From a checkpoint of a small transformer trained on Wikipedia.
Size: 10 layers, width 256, 4 heads of 64, MLP 704 SwiGLU, vocabulary 8192, 12.2M parameters.
Training: a variant of SOAP for these matrices, 208M tokens, 3170 steps.
Each number is 500 + 25 x the weight over its row's rms, rounded and kept within 0 to 999. Layers, rows and columns count from 0. Numbers have three digits each. The size before them is the row's rms in percent of the matrix's.

# up: layer 7 MLP up, 704x256, rms 0.0957, rows 83-117, columns 0-127
# down: layer 7 MLP down (transposed), 704x256, rms 0.0846, rows 83-117, columns 0-127
# gate: layer 7 MLP gate, 704x256, rms 0.093, rows 84-118, columns 0-127
up83 095:510535481516530466548535537503514471571498506521482520466519516459515476491530509538506485507487504524481479462513527523439520530496457525506462509478553478504481526544520528482555509483474521514526505505509494491538540477570513475502501513503527480492537501504442515478508500526503475482507488524474531455524488447515499474477512518567503511507511478506490503496475522457526437494473
down83 096:511487507537473515543455521510508507513470538453496496525535502514514521510506533476483499451516499496542509500485490498477475476483522494524524519500494495495539464467475480469493502523527511507491506519577495452522506530478555481479479508503496475478545513450493479503509471523516541466498523492477497476547495469531472500493521490480526566460540513485467502508473501531485510503514
gate84 092:502484495461525482445538505519504499491507501517508514502535505508517489482492490519499500486511540490444448486538457461468451505501454525516456449482540471518499493526479559484504513463536469480525523512505509474527492512505534528502519494464469520526536501466491486504518524519524496489499459494519490484525534499545436481494478506505484518571494478502530479493476461512498493502522
up84 098:485484477506494456491482500556495517506523490504520515487514514492524532516502529485531478528490501460533474504476539475521487555513544466452480493487502535485469519481501506534472515461477490532481494530490505502506481471507532506488539447553517498500490507490515497423527493486529475486528515548560530482460520497495520471533482543486512514507486489517496486465523515529490484500489
down84 100:483506492529449463525494517504538485500481486494526487469495530500476502522529521501493515511521457468520472531503534523486497509494463471489507530551492491500490492486472554535458553505536484525459519496484499481544524504523511481462534455488503452463521510485466423514479505498514533467479518471531510519457476501488497467469489507494504496502452510548467579497531527529482501502513
gate85 102:476510499486460481453514475524525529510499513495534541446542487515513523450482504494509520503547495507538513519508485522492525497503535547487484515527462501487491486488493529478465539503475486505440498490508524489489468517526504494535493452499489454473522470537435492502501444524484501534491501502509538526518506493460564507552524537473501488473489487476460486483484485523502527479504
up85 104:488518510490538515475462488477550457522502527478499513520561507498501488501475499488512495516495507516508480544495507459481513437470539491490491474538512493527540464484479522504530493506485483509483526539556488500506450511549543458499502468500538470494535512508461527513464501456500519531519490513454509537517493507532487468542520515483462531507478495553463551495513513516474512470460
down85 103:478455488503533487470513467476514459483464491477481494553478516523504528497507494468544487505532534506506482461484542499523500518513504511524547501483485485475498504500505528485527487487535479512470475448543468497499474485509495493533523484457481510549530517544492456493475471463518482470450509523524458532541539492502463523529475489500497518472513481484470483461479471508517488534523
gate86 095:483472501490502539468466532504502474479515506552493498484460543511526496475513515511501499465475471528524539480524494483501489485452467500513503496502500513473496491486528513492513546484536494488515447451461514519471525488481498504484513478493525545512517508490498549474495532454490493536551469521488520470479519500526430489500538476501497524519494561488537498473486579478525477514468
up86 097:468517482466516455531512461494538522510509476473479515484524476467497487457477474495534486501519486472495492491515508485510516555530515526474496507459515573486483503521502514522488453553538502516494495493468427528489490491506516480497478536497539503490481503511439522471548490524437501511486516509478497469530436448471496555529458502453484494497463500494462471461496490504478521535520
down86 102:497509509481511478515520483468483477481517500478498491530542467457518490455501521502468514544490516483482497459484502514535508523445517474476523475483512536516544479478483486512472519485482481509486482501472503528501501462527509484519540521545495495468474464534485574516469514523500504457479482523525486473544482506488493506545451485511470463506517478498509518492485485512469506501472
gate87 105:510493499539525482516494488519468501484479472504529484517489527524534532525498520517489526479490514525487548474519450519539527502526503532482513485491486502549514518493509491513512508482508468541529522490454508484438506495465471465543464462497512486463483487500486504492521488433514520484528502443466527508449568520505478509509552499526493501486550519505490536483465525504523524496482
up87 100:481501487453491515490497494525469504476475497459535509508520522490452502569550486488517492502554460500522471507488485525537484518514534484514470478526534501476504511521484502522486468473564539487521476488534506523492520492479522492489469468524535494510463519531524480482539472532511527531509495489475467506474558481519494472560486489488471509496483490502496514515493474522521515478477
down87 100:444531483446496495544470484494500485471499501506520461476500503530484514446495492491528473482517467459461459505493478483541546459484472522445470504524525508463528531504458515449469489537506528496508477505470492506550482494494494514486496462512480501431521469497474473485530493488506499522469508526491527489478555510497492516497499508475502510474471562479480461507522476551490540482499
gate88 105:470471501451500496501503486489449449493510525483496497451542511509478513482496509503487498515500471518517505474486534484485506507530493494497540512538508466542496536504517509505519497513507461500535474530501486501524518538501555512516460510515511486512510531496492508492528502504498541507508500545504450531459519506480566523515469523540472455485469433472504460498518478490536580491494
up88 100:475498511511472464509535544495505457499482468543492453472517471499486527528517496506522480524494477477489524471515501534463508475514494492467530490530531511507447463513508467501536484450502453477494502528511537502508500478487524469462470481513496537530496546478502534520502474492495506491526462561484464490485516503525511471494510483513466531480504520516528487524536511442480490511488
down88 095:469470519503459469521486484492466542508503516486511490509522474479504511471485484462495459537514488529518485462485438468477493542521485478514522538529502501528530496509485477546515505513461482491483481449489506523528500489508467503511550489493523427522511482469541476484521473519526449508491496516503488529529509510528495496496540506483455473544555478467497496546505519529523531508488
gate89 100:542536510506549490535465506485539487495490476481453532486484455510523499540552443484541502545507483511466522563511506501547491509482469519479532475492504474488492527462508531521462518484562507526502503505467504518539501531502484499508489478480498499504506507469525476510455503486503481516509506475449473452474529446472512466488491513520477500485515533481492492548532503500522518461507
up89 103:455472475511504470481536527526534488515502502443486523489492473475468467501496538516474509512489539534500472495486452505503527525519555481488508529510508522500524502504468520482493489501490490510547508496520483518518505489480509517514499479474483465517494502502510475479500495483482497549514484507442527516511528474487514509495484501526465491495491493515490462514530467539458536525555
down89 101:492531482527490510516513495525480468480511492477470511510481472485485496503541511513469504518495504486511507509492532479497490501520506491480501448496487485497521566510530519518498516550462524491498501473487521513570518541487514499481499484526500496494468470524484443459463485536524502549514507544481489517505486482509509476488528489527460493456511527531496505543492514486500503504487
gate90 094:536546444513521474525473505521511505492490485473530523486499490497539506456476506464484472509469541514501486503527516486477539535521483499546478484500492468555488483518516515514483514467469515507464504485487526474492523492492472478496498474496520482524465488498505529519473533534512523460498490469501502483485477495500492476521508516445501495539536506597462509510488501477455541522528
up90 087:531516500477494481496515499463485485530452508509492512474504483516493549508512472505527467494479493521507530487503480513493514486443506578479479446504440516489540513476491508489496475498482513506557521493519508506510513478520498494536484502484535503491519540531429495474487507492501410484484485489480519509425491490496468471510447470480497498533495505498483527532475560476532498518483
down90 090:440507525488493522486531477506471495517517498468501555498523516506514540505493447494518540499474465461505519466498482472497483493534484499515477483535481482459473457508485504517548484498521460510498510515556477494443532487503545507514521503433490513511535558500489540516511515490507509473515496504518512460524521523481435485469459539471497541494504453475506560468511493499496481545471
gate91 098:538491487506514460519455516512503462511485453463529484459488548507495488478498488491501510514513468525475497498490476527530502478498515516514489471482492510434509494504505478564475486491500546486464513504516528515475516468507472487475499506464518466484510514516482462481537563490542529497523540452484481515519501452474464537469460504469523508476473523481521526494503495507530511497498
up91 098:480503521517483476522506505496515486507476500516480491519460522511443523481491525475486518487535460499506524504481535495535493475560543497519492521500508467483494524542499466461559498557520464530479531488497496517512536457516535474508508493498506501517519485545476480549547504530521529533542507521489494509514482484502471469505482480520514506526529542450511508462516505489543509512508
down91 102:503441492491481536458500489545517496505518510527510512478518466518489447499491481483534480462486451468535492504483507499474482484507490512490555517501497485471476462507524491526454499509516492458477498516478501454537508495509491493490515539498534525489529469453499577471488509457517468535491465463520518507533439466483515467511459513505509489490512464495536483451493528495503501529467
gate92 106:500482508469489464467535499514551435508510481501523514498457503503490548493454510488488512467505471501490477528507498533483507503500510506471517487497498487505511492470541520512538473482517482539480486497521514459510515521517475531550484510490523554447498508498478485466502496506452511503493503548490522524491473475537506539550490485483473509482515487481515486536532532503481528486530
up92 104:533519540519525472457507513512543486484473502467474517518528497491482508518517502548514449544474478489468516502517497510501502518490527497459477485505505494501530455486477497523540485455487555491480491464491482515529547495510480497445471517477509480511482471496481477527481484526459497547472482462486529510498454516504513479459492525524519489508498521473507508531520459491539479490467
down92 107:501469526504485569502508472485488494469507549493484479491487502503529493463477514518522470483484503494445499548489504520504488519456508520444520533483515510515501503531489517562486478525514534491501497489499442489499521510500468548501499539470527515491469511506505489501498482463499496546515490424511521515481492488493471472511500525487524487489498519499485481452447512501516494513504
gate93 095:479562503510548563493456485510482534545500483497517570523522497461521503494533533515542508483467521482492523483526500492486493513492472479462517484489483508477505491496485528476515500455459469462487539462541527482524487530558498510533509482495488501522524468481501500480476470476483487517458464501486492489511510479521489502506495459479476555473479474502500485521506496519524493533512
up93 091:488481488474524513527525486509513458466567524500499553523517512513489481488519525516576517500522515503491491504503488502444507490546515482538517454496519464487510475487453498479526497510529476513466516477449507491479524528506488492494486492510541463502515518487539450471501492504473507492513489517465509467494492509521546465498497513470496468503519456540509521502498484484464534485532
down93 092:495481533528526499471513473473477492518524499461454492497526493471530488506506480490538464498496524520525545515508498476543498490541526523459457499483545508515511506483506496475502491496501533508562500480496479482513472473526460481485533490547489557492492521473513512473539498520507489548504525469439500527512464502539496504564445510477477538471461484497533530501491469505490476484490
gate94 102:483516542461526478499508504470501484461466501523551493506519503472500533491516525542513501528535460588415495535519466505493510460475464499499533518463518506476505515514526484466472473469527488523480547486521522537537484505513494513504467496485492515488521468510518476443480495515474506469510472469481534503492456492496545482523525510478524474533493530481491509455517479509479464467486
up94 099:521545500481549470484525519468474526482522522510478526478487541546523483528516580544495517489475493543502527510534517489520489502512458523533554499501436485467507480472525499500497469516529502488480520497463496536539526519535542499499527476500526497493504494508520486481476497503479522488489503435504524460490499483531503475475496501524473515533493480539495458497484502504492468510525
down94 095:512527477490495499504505503455559496468502511524523513510496545534494529520541477485534543487505529541465481506527486502480528453482506529485492500499483536511516509456507491527503519548457498503519506485506515504553517513470501504508505504484497488504448491531490419513491513494516492509522488514464497526483498507528483463494506506470485459499526475487502469509493486501467499484515
gate95 102:538523522501485484517485518473502521487510502509562498459511521500447550468465500500532514528501521525493482479525467497514540453491460494483512530489503506525504501554483493477526523515490478475472469444495522519500493497501463525512524512476496503487482532499521471519442530523528494464484538465519487469506486489495493511539498523507493452550461499522490492466490529460489511510479
up95 100:463539523465526475456483522542487475489536518492500502497478494475475537570503489460522498499527534522456514479480500517524554485486494481527464504501478451495494508488533496528460545532514464506539477492475480506513515494498465536480518528558503514499531490517510527528531470510483449483542479540460485512482512501497499476507494522494465490504479487494483530491466507516491500486503
down95 099:499500491473495518513500466549486476516506519528480509488485501502523499516479523446496496502506469518486483552525588490490489536497483480531507496511520486449513504529463508479533476499449498483497483484482462550466504499467525454474467497469504536485438511499522443541501475498473521543482519507520450517479457483495472509452485476490483458479507470520505535478503455515466471526492
gate96 103:483496499485489540449506542503465495484511484476483571478508522519468519492476442538475505455515490512524514503499459512510479477509512484495502484462503500526517488522467522507489539496517523503531469529537528510487439500504525479469470496507468457552504491464496506515519482529474520471532507520549480503477528514519476547530518506480509507550450518478510480532502485481469444457493
up96 094:469499511497489512495479527507471503525529491499526494504516509516478555530476484523468502460476513519511458523468531495494473460551522490454487493484523518556535491488470516458502511520507512498434537510528519514506492539499553500491496444519495504499511470488553533484458477491515492505468495444520524513491511483494489512504523543512501491535566483486515511471451499494483479505457
down96 093:517532525467496486481532526481515480518498512534528492472482465494503516508490481510528478477490493507486482521516482528505513481472525523491531535512481458513499518522543554468472496487492451516496488523544503515542479478478543536470487481501462518559488493479505417487490468535482465485521437508509520499529505518499495476490540452540488480518462518504531524467473522504498552529486
gate97 100:505469479572493505535510506520506468511470528517503500520543505465507515467516475532458483456520505502513494504484514516440481525480511497502500505511495488495485509468454455487484480490543455487432520532514480544489500508484477509512501496512479443484524512489490529489512540484459526510470516529507510495517512504488500518513452448486494473497492479457513498507498498497526481452497
up97 104:522523530496476517459544518492475540514524453517501516524495526503476467486478540498536499508524456497518518563515501461511481497517500484507507464486493486512510485520499524522536527496518511510491439470499533540484505562483492473497502502501544490464527503511508453529504463494469485528493479495504515496507495529534510506514486497543493533481522525479482511491520545518495524488500
down97 102:462519511479458538490518500517448532482544430480496487529509470485536478511516518502530483521492481464448514527510550491529508473501484509528496486452517493481509511492504508496502467528513508493522482498451500477515479494510499518501512534498502501515465490469540518540487475478482476507508493479466562474504538542486484529519549502509501481479468504501515517503444512501533501524519
gate98 102:527478513490508495518498468488498490443472490507497479452548532532433504476507475494464518499509514457506466490510462494529500501497524496493500496521500475479469500602478479506473524547558486524498493496529489513464494493553511497516457488508513487481472549512530493510547516486461479519526518526480512522479470484533479487504496531475484538512533566524502506509500506482483510461529
up98 100:464507516567555491527462516474485463479464495512476508494494444515536473494553493508543475564506525491493513499495502546479477548525555492479544539528485488475518464507526521455503512513480500511510518550512510504501506459530481530460504489488516462511463474495529525525474453470543503500471485483511485507509490516469510479542523493506484512489462543503460497468475484500528511513496
down98 101:493521496533477499455514504550474530523532493476474493503511480511512522502520483529541460499514494481477517493453491478476481448522504489488507454550449491473551514464524560485516524565477504493516505520484511514436520506514498531474507466503556479457485549480457543476508519475520539471495492515549502541504545487559528492480482491501536510473491480499490496461479527469486508474524
gate99 099:510552510524502481477462496466475500479496474491488506562519499529448531502502518490519508550518504492545503549485493522527482516432528515475473551513458505543475469477475505549528467479525459494476493522511503495527496479536471446467474460482491480553450501513489522526488510488475482478496525485454478488500517500517473503497479463491523503520514461485476472527485500477463517459558
up99 094:521479503476474484540508492502464470550502487502472530531514481528509496528463465488488501502480488496486471498517484492514561492521507482497493456533502459510533530480517523522525491474539522550502498498482494469495523511476541459526524527496468470496544454477427490495495485483504535526470500511474512536520494499485518540504515491469537491504491505469567479510482511520478490526509
down99 094:485501520488546541475481478518466490449494493520463475505501513479514491499493536478469442488470506501501552456491507482494502529485505503502485513475460511497484513507485482481498507472500500500503496518487504512530497519507503506473477500477495474569529492491485465481529533492493485490484517519533485492483508534525488489532472506522504477503490573555527519466511493518507478512458
gate100 097:512487520517469515490537460528514490514501499460490511514472570522512471496574483491447516540520471494489503530439463490499460510508501499502497468516480478508524508478479533479501464531522536512441494509480505510548484490542500534476501478479481570494538502506471486475477512483507497521510501461473496537445519486489495500466499515466516459512517449480469504520499451491462495485498
up100 098:515517501498517464532480477494489505494525518529509509505501523490521476502521486548484489502496491474514491496476496524504481504459468536482542499564445479505462568544538492454491534537464532491501515502552503466508504452501503478474498529508484520496504510501526506490497512508485505511527485510499502533531470446470473499485529472490578544493486438476470522537475493500471489501448
down100 103:497503506521501504538503510500509509471470523507546489501449468507496513528487536508476484515523516510524519545565485486536550502463449545458515502511527541491465468515497479514511491519545483498508499469514475474551480556514488527503475527488501498425466489499521496535483534518521435543454511521496473482480513503458541486501486481516505543540487510500498510538477515513488514504500
gate101 103:534479539505478537559504534489478506515501466485478515484465488532515493489482521499534486543526498471489519470555461507527522479486499514518502520480501501496512529494485515468472513508487461475518534464514529473517504517490512530488508482494550496524491486479508502519472538476537468477503516484497495541513452498524506530490515508488499460508551523506520414499538511499488458525488
up101 099:534506493504509524513512517515467498498477507487449465426528517482514496563488504479495489539472508481480516521477510513493540505465484515533491539557550537532517515484527524541464502493514487527501459488490513525496459456439495495512501531470477515505505536497534479485514512476466490502515500509549483496502484489528500491547489493507509502513505529503543517486510479503486486495550
down101 101:497478510483492497477482502507446506493497541520497501515449491499526516493484493520470488474519479458552474544493522496501474496519512504501469500488499527526494499513490461515494501486472522433503485519496447468528521497483474485533520536511506501498508429456529485447504469512486470536473509540475480459502500490491506497512502540467480544485475482506530522488423482494495501480456
gate102 099:514530483462481514486501515534521531486513515480499501506524494510512508473497486501487514541524482499533452505477486489543493517522516491558490496525472461519520513498493489510498498548532493477501492475546535477514530504543513544513546487517506496505495524524483498530493508530490554544489527492535481514511496494533445479491494494521467552499490488532496441509475528509523492508494
up102 096:473508524502502515540484452513476481545502505521533519490480508524507472459505507511489464493568476515489523462508498517470508500462509540502507530495522500523535508518484546514493546528514528498509543486474504496532473525482455467536503502492481450477490514461445486510524508476508488490507468514520502501472486454519504512514507504444522515496528481483499537461506474482487483474529
down102 097:472483506513491542446492453462478509520499493465446516532483512498480438497507499507450485491488480476506476479490476492531493480483503499524489514476518514534529496464512523481501505526445507494503513521510519436475442522489470484519501446492448495513486530478472577515451502526457490491514501507511489484517481492508502502510496467484485518535472480453528541503513480488501499471476
gate103 102:492489503467520508495517533538532496507422498467508496507490493489489512493528512487478511483496497514504470493519453493494494515476512499535529458535519491548520497528514454488477525475497512499514496525470552498532504510503504472428517514490518509512506494494463475494531505512464520486493523514482515460511499510528490514487504482495491499501471488494471507438493543513495501524476
up103 102:473471469468495473476508510544557462536529504530518473490531461510469514508493457457496524508476493530531507523501471511479486533512527456531511477463515531511502517490527467495521516534554520515481491506512471498468551508472473508487502512495499513553494496461477499517499501527489498521555500515483492511486522477516480511527442498507499504523497490475449467542463481529528543501456
down103 100:463494447491549489516524529494521465535520487486501489477499483535509504494445461472515504510480526489499485498504532470505523496494498538522517473518447472517450505499508482491475524490530461487467556470463512525510518486482504457483502523493506520516475507494516538529539492505529493483498477485477522513500499503494530508515444509479475488518468489500495536511479513522491516531493
gate104 101:488523478448547484545506533529519552531485500486512512483530469495474497523513500498513507474528485516502544531492480518466482436477511490483496489479485543515525474495514482483474482558505520500524535489469482492510533560515518492512501509521498483537477523492505459509478497518495488492531506535524478505506508495532501495498540507503502452498507524481487485492477496501523509453564
up104 098:565544531527469488451477480483503475458518451485515508465471496503504471518519498481530513474531474524504481510496481506470460488474502503506511534512537473513463468507480510492540490482495515471517508477532508539521497483508466545502532537404490519491505528560467504453527477500446535483475489483492498527502496520465541505482454489484456531521504481522507522464490556482501487494498
down104 103:494531506528494494518507436532468495532492481475494498506496503489569499498525513538508482478517498519511433490502542481497515540488529522500494474527541502536521484504474478506520515480451487494514517486437511455521506494493457477526532530506543494524486503513477529504500469480525510483481515503502512556523501556485502434479486503490495547491491444471471519490480526503502459504468
gate105 108:518538511540506520468475505505506517511520541569501506496493479479486502467475501514502494487490488495519508504519520512452540493550479544523515497536470487473443502527451501507479506480480480540508538432521488532540485466495469508466526484449466499505550501465470528536542504560539517487548497518471485498464487471545514517548474513508507500471471502512500497455544487480464477474543
up105 105:484527497490539497517526517509506517495484463510529534493526506464498494499513494504539501509534500481481495483490491488475505525529505545506547506494464544526565530492489467475520493519452483485512515582520476475513482501523534524478449443538504527504459497545527480473487498469508521520519476487538502513541506491473492516497543501481465454483501548497534504477516512502529500520497
down105 105:468516510516513493537520502504507445515466481513550511474515542475462489474472506478501506505511547482497516474464491497497415476469496536501490495515513491433531474470507466480540497481514516482521483514473512455510482495508543456493499518510513513508478508535564526479494488494460486505512522506484449499518519505473497514505515500507471494478543438495494525511487489511521503491495
gate106 106:510496477497504542472492506488473484490490490583501514551507472513529525547504476467505505527500481524472483498491528533485538500462534493482505531456448492491519538472463532518512545484493492514501497509475478486531476494553512538514549489496500488511456524495521517497494508489471466520520473512491481549531459493501520524465491495502475482520461456515461509524510478529529539508515
up106 097:515502493426536451514521508562512453469533533517490529506495500506510494522511555485491483528503491527544536540510478506493499525497505490450549463447456503511437464485496500512505566488493516519518497519536506540511471519517473526493473486468540518526473511486474486462547529542501531502506515501503510509519481435554497486473483476501506491526498536475443537516523512489498501514466
down106 094:519489492490495491512501473587502508494512485496506495496503494477535523501476503512510515503522499449529511494472479481523476453456537507484496495507474497498497514527491492460483528486517499498521511464499559529480532494544485513487507491521500477438536520508505448527525465496494490490510505501524523445562490496498517482483466484503515479503478475511505496507467486476495501536490
gate107 098:485486513489531526516494516499497538487492495513538546508517447462483499450494482527492469526506512489460503495502463450477476511483515513499477520491484492495437519491452516529530520510482469536485498468522541513488486463468509486464503559496500502497509511454505542526493492525498499537475524495516516549493484491468568556561559498459476454540548518496461566481535485527499511492505
up107 092:507484506532497476504507490502491487562513548514476475481505460492515512489489463506516490446518535525493512501465528520547519523469466471479479512478492492503503514512502479476478454473518521512486473514517450501475485529510440473508489508511480492510500519530515501507528497517506473446469473496505528477539501486495501525529587509462510505477514431481472457505538491485555507471502
down107 094:479500474537488503495487540503470514504487493483487513511505507483468485510539496485553506511511527506545508520477481494500491477512497535524516497517510516507492449518466454503486457532505563519453491484495468504513547525471492470463505535491520495486500498482487497480487522490500532526549475487495539491479485470480495499476458503527485521494490428517533506477499484539495522526481
gate108 104:478507529491511507506512504490523484461426536450526493524478467511496491487530472445486510509526488459495520511482518511474479512490497474531530475472526486533515482486492502467490476515480513514509506503520474478469493495464486556499478519460521483517556536490516504494491466472512510448501520474468432514534467463473465447465448498534507503526513524517485508520537502475521531508492
up108 097:518509487498508490510502489504471474489478546513546526493512507525529495480489526535485517484457512522492495481462482483459509517526462506508492474521495487499553544457466498503497486513470508532509506457487491534538513444503534508524473498482536483488547485509511482484515510487479489491452485522501496476507540484513491502446486531472472481487480479507475496504519551480455506473534
down108 100:494475516519493538512510500501524520525482466484538531534520508540498517468477478507484491544487526497495518508522433479509529498471523428503457513476473522505474518523478489481509519456541485474524494509490523499513515486451496443540510524517482446496481533503479504520487465499492512537508515512502477466549470521500537540502516569478530485529507470507501501510476552485475509495488
gate109 093:542475511523459538507503443493520493513535558500497536481532534488519478484522467515471528517525473515540504516521492461518532516500477511502445521477453496488475471470529485515494503506480549515493510513525460477497485439532505468492500468514500485495531515493501476499532542552525516508500481518495508523478492471489521512532480492514519466458493452491481503533529494510518514497494
up109 093:509529527506469500476523526507500489492523545482524507493479517532483516506482520476460449499509503498483509516513504453556539515466510481466507501469489484491515491467471477449540496510509504490519480482528503475504489560500526482488511471469479477460541510501523495507500472508523544458491469456457454483533465483519515509478502506533551514534512508519492523512513536482493472521516
down109 095:525488515523516476500520491519471507536477524522525431489498495506453528533487500501516506477530484523492534484523489515492504509491493484486504475499532495549521460529509549480516501498531474508490496528458497524559502529506492529538500517491515494504508527513507522494504584538515505542499426529500509462454545507538516506502467480481546472534465514503481522520498513506546472529514
gate110 102:482433494474525508476519515522492472489477506473498477502476496498502516504498518514455533502508480520518477515493488508529464497486489542493502485532540471490500500469517494495548541507517496507477553479519497482526495458469512525489511550460502544525494492521511448459522528484517518521526463554463497487492519502520488495538490505467463488550501492457426474517491508510485503461545
up110 103:458490503447527502552521505472496472476501486542529498498475506496491439522482501509535556505497485478465519489516496567479496501507456488479544515474477507505505445513478490513463498537520527499483482497494515483505495478485524511478504518537452473521524493464553511496484510516514508457527486476544517508480504524492465531512487515510519511472480531485463508510489482520511510512491
down110 099:536446529490546556495516519515559492525563509510481493483512459544523509502545498483518455511520505519503491470477537502505502498503491500490492485493479511467542493483475506510565532490512485509470465514501489489479487517490480488520477518478548505531501511479517485497451537469514499506484451525501502511447457524530446483517523468488483471494464465527505496526521473495487534478486
gate111 100:492500509537555514491568503489491515509492507533491561470508508537473509495499432504503482505499535517459562517510492559505523516498496519502522549513518534466507504514505535556486476511497488461501498542503522485550499509542507478486499476459513494477501530494516497497451519494517514478524496511515511519478519489514521544475510542508492489463466477520516465522498439507491484472487
up111 096:496493484476520518494512553544518513498518496463578516456507481509526465523470540525513454507498529508462508506533446493505532435496486501448504478508521489516460496473490507486488533471476489516494508498486510476499474463509494545505518490525502503489510476549518486499505506468511476516452530518520484489522513520535489456505486497478584507512475519478509529505505500523493499493475
down111 097:505488538579500533488491486510468546510525524458499472493483500499539491514508486502459531506511501471479467511502526516514506524501498475521463518514477540527530484528466489504517487494514492520515483522485463524389521506508510466502447552554506515522489505464519543485503501481495492512493506506476512529470471480522485485484511500529511496469503459501504524506520504524483510469504
gate112 105:515487462521537470497471504508547456519542479482489538485559507511520478511519499523480470510528504488478503514471527497499505522531526554480484513521488491531492516496517496523481464510459512464498544481477528468513549517487505533509502481465504498499474484489496556478481549524495465512487481499485532470492505486455467508468526520442496521480530489517492508508517498479469520481526
up112 104:496534499493493491491485479500556515477487476471466478567513494460527519500509476529536491484489504500467476520449463517501476523487476525469519479532526525474516480469471508485520468494507547528450494472549499490484498489504502503530432509472466500508528497529479523474520503484524515493531465514491506529497513530530464510508505527519479462556502492492453474499517481515484502522494
down112 109:531543482480535501516499477481479499464503524512504491513458477485491524470475512500521480486477484469490485468488489475495438482490485489497509481508501506490530510499457489511437495479557472517494445515470457502526497521482473530503446529476528467465510512502522459451546497459489436457507543527508479496486496501493515494482474475503501492499486539527487541449464501517548517503508
gate113 101:547498523498478473422477530494512492433504520498518471510506491512499532443493523530488524434476546460511449464524528495483488472527467509470505449481508501507498491505489525496502539494499533488495542533534537511477512490498501517491511522504492496508503513499452534456532490507507496487523451459521503517496448526509488508513459477502507513516518491488508530536477486483487523506468
up113 102:488516496522472476544489474495521484496502505550534475469530460485459480533501503452512481522491513503516522512472473502548489501507538465498477504510467515466493519467476510528518511470495454519534486454527512520552532490533517540467533551513492457468513515517534501512509433491492500483473501500504493507513489494451466485539526496485480492529496533497526491503523524466466477508495
down113 098:511522464521503512515499500511539515484558489481532497506479473465506494538455530472501471492488504541530499499506518522558500455510501472485460487499500521500491523471456528499555475543554500536498458471496498495484505452504504498530498487526528510491478494470522551491487465523500488532524504516519476493520507517495500533502500474514501466555470506504476512439523529503470468420491
gate114 105:455514499463529474529479503490475495498541487520567463487478516523482478491517508426483487511475479542501534553508519538551502497522506546478480526525504480517473499510499452505502492567528488537498508498490500494476484459479480532524515525460500504483500506490499525515490526487491439492526482505498524504532522505473502509481476477507538495475469501527484488525533499476510547473480
up114 103:495496494467538482520501525534465508483457492554532499483514496504548475503491464526495554480500481510544494462496533486540545474514511465536496471492472546524491521516489496495506512459512500510528492521491491481494490519503529492497461502509473523509468538470514506509447512490473510458482462503492473531470533529502513473503496501458498524486507543540457496449520520519504454444525
down114 106:500451536519498482546541512472519515543487512503491453492496483529522496478514513547494511523492503496506464495540525498531534553479536523520503509502531514503492504477503520531513502487502447438502560503509501519505452506513501521514498533501531499511481538520506473499465505551556495523519501495494534476493547487521502553464507533507513506499501472505460525485479521515493493508494
gate115 099:494540535494509536476444531535512486487482515435502481503465522495519507496554466505469469491495508572504526502489462490485497503527526514434494516506505502476508507480508559528531511471487446534509469460494520487455535507517511478495519482509523465450504483479485489488501485487495498530519489471503543474457533540505486526472536537502496534493547531514492499522505530520480505465494
up115 094:479464491471496516525513506520518530546527487504509490498505512508526522499515498488460485493510482508464503526514515483483446529492529472517494520497528549472533519498478502509517463530530525534505549527539485500501492520412525514522477519515465494496529474467472516508476542511543509491479534470477478466507451456478535521490532489452491452488500494494535488509491469549448515477472
down115 100:506477492480509523479495485528488486534511534486494530517531526494453487486520514507458495537518482501496498529472496498459512554501458510483498528472544506532535493528478461512508528511482462479524526476520534505471494489540501507476498467500467523507463485485484553479503473470457483473509499520479533520489485519486458481514518529505498561482513501534490522479476542491513484477481
gate116 092:501480479533462519460510473489467468474517482495455476457486535452508498436528502472489482531505470474480498499514470510463488498519465516472498500505527548544515498526498500492513522545501509503496527498522491478508457512459515515499503485495467487554518527511500422523506481502499516494521504501466480544508480507510478531501500518495495493579506474491479514485499470522516500488509
up116 096:482493477499498503502501496503443480517503545486478501486514509486525537519461523474496523516453468515505474495548493510502469506503500510488515478500481464502465498531515471513489469523518540517556460451542471517507518524503539493461481473536504504490461541515493419500484473478474491523488482517524516503545492473500529503482494467523521523490519453480555515527530490524503506512520
down116 096:476538516481513504509483488484498462513485459508494490474480477519468509550469497519509499537492510485499507491534516485433491482492540528495512504496468532509522474522499495497490507468490486520493477475455479477566487492498504460490493496504526496528490485529512299487524497529463489487501497515490512485545512518488501462475497465492485510490456489496475475508443508518520511491484
gate117 099:471476511507471493473512484472498498467504499521524563451531447491538523501490503496498474488482454456444482479530468511486507399542533492502573450527514502514513494504534479482522508536509521487515508479531517471501458474544539518470498524473484525503453485493503500516466486498482531474497533474507518535506506516484518466489515510485511484511492514481484465485487468491469513546522
up117 095:470479476477518524521523486480483547489498532503508485470453518494456494454519507515518508513528481516486467462529483483516445460494508491488511509502502475505497522532502504560489528524455480504494441523495504514467488450497497524508499539503488451497520456465480462471484504499500483510466506481509522524516560493466519526487531478517466514465497498515464497488490453490486494494512
down117 101:543498487542478550497501521474531456539517527495525496548483498474512488503464525517510496560529501521512480513505515528514486468437466485498501475497521476502481494490459534487457530471483487520496520529524528469455514517504510524523506478514498479550518500526522437485491529501530504521510488515492520493556495445513492480503558510519460502538499482508497498511504507517495492490555
gate118 100:490467489498496478479501522506511457485468504529490488489495508487492481477507533485512528499492491468483492458489487493469528499515493461513510515478500485513518525446491522471503427508506501437491477518484519512479536514467528489515491483549508552457455498450524497479497492518467516514494485549514515528480549524477517489535449501515487452523531506507520513507494495453499460494501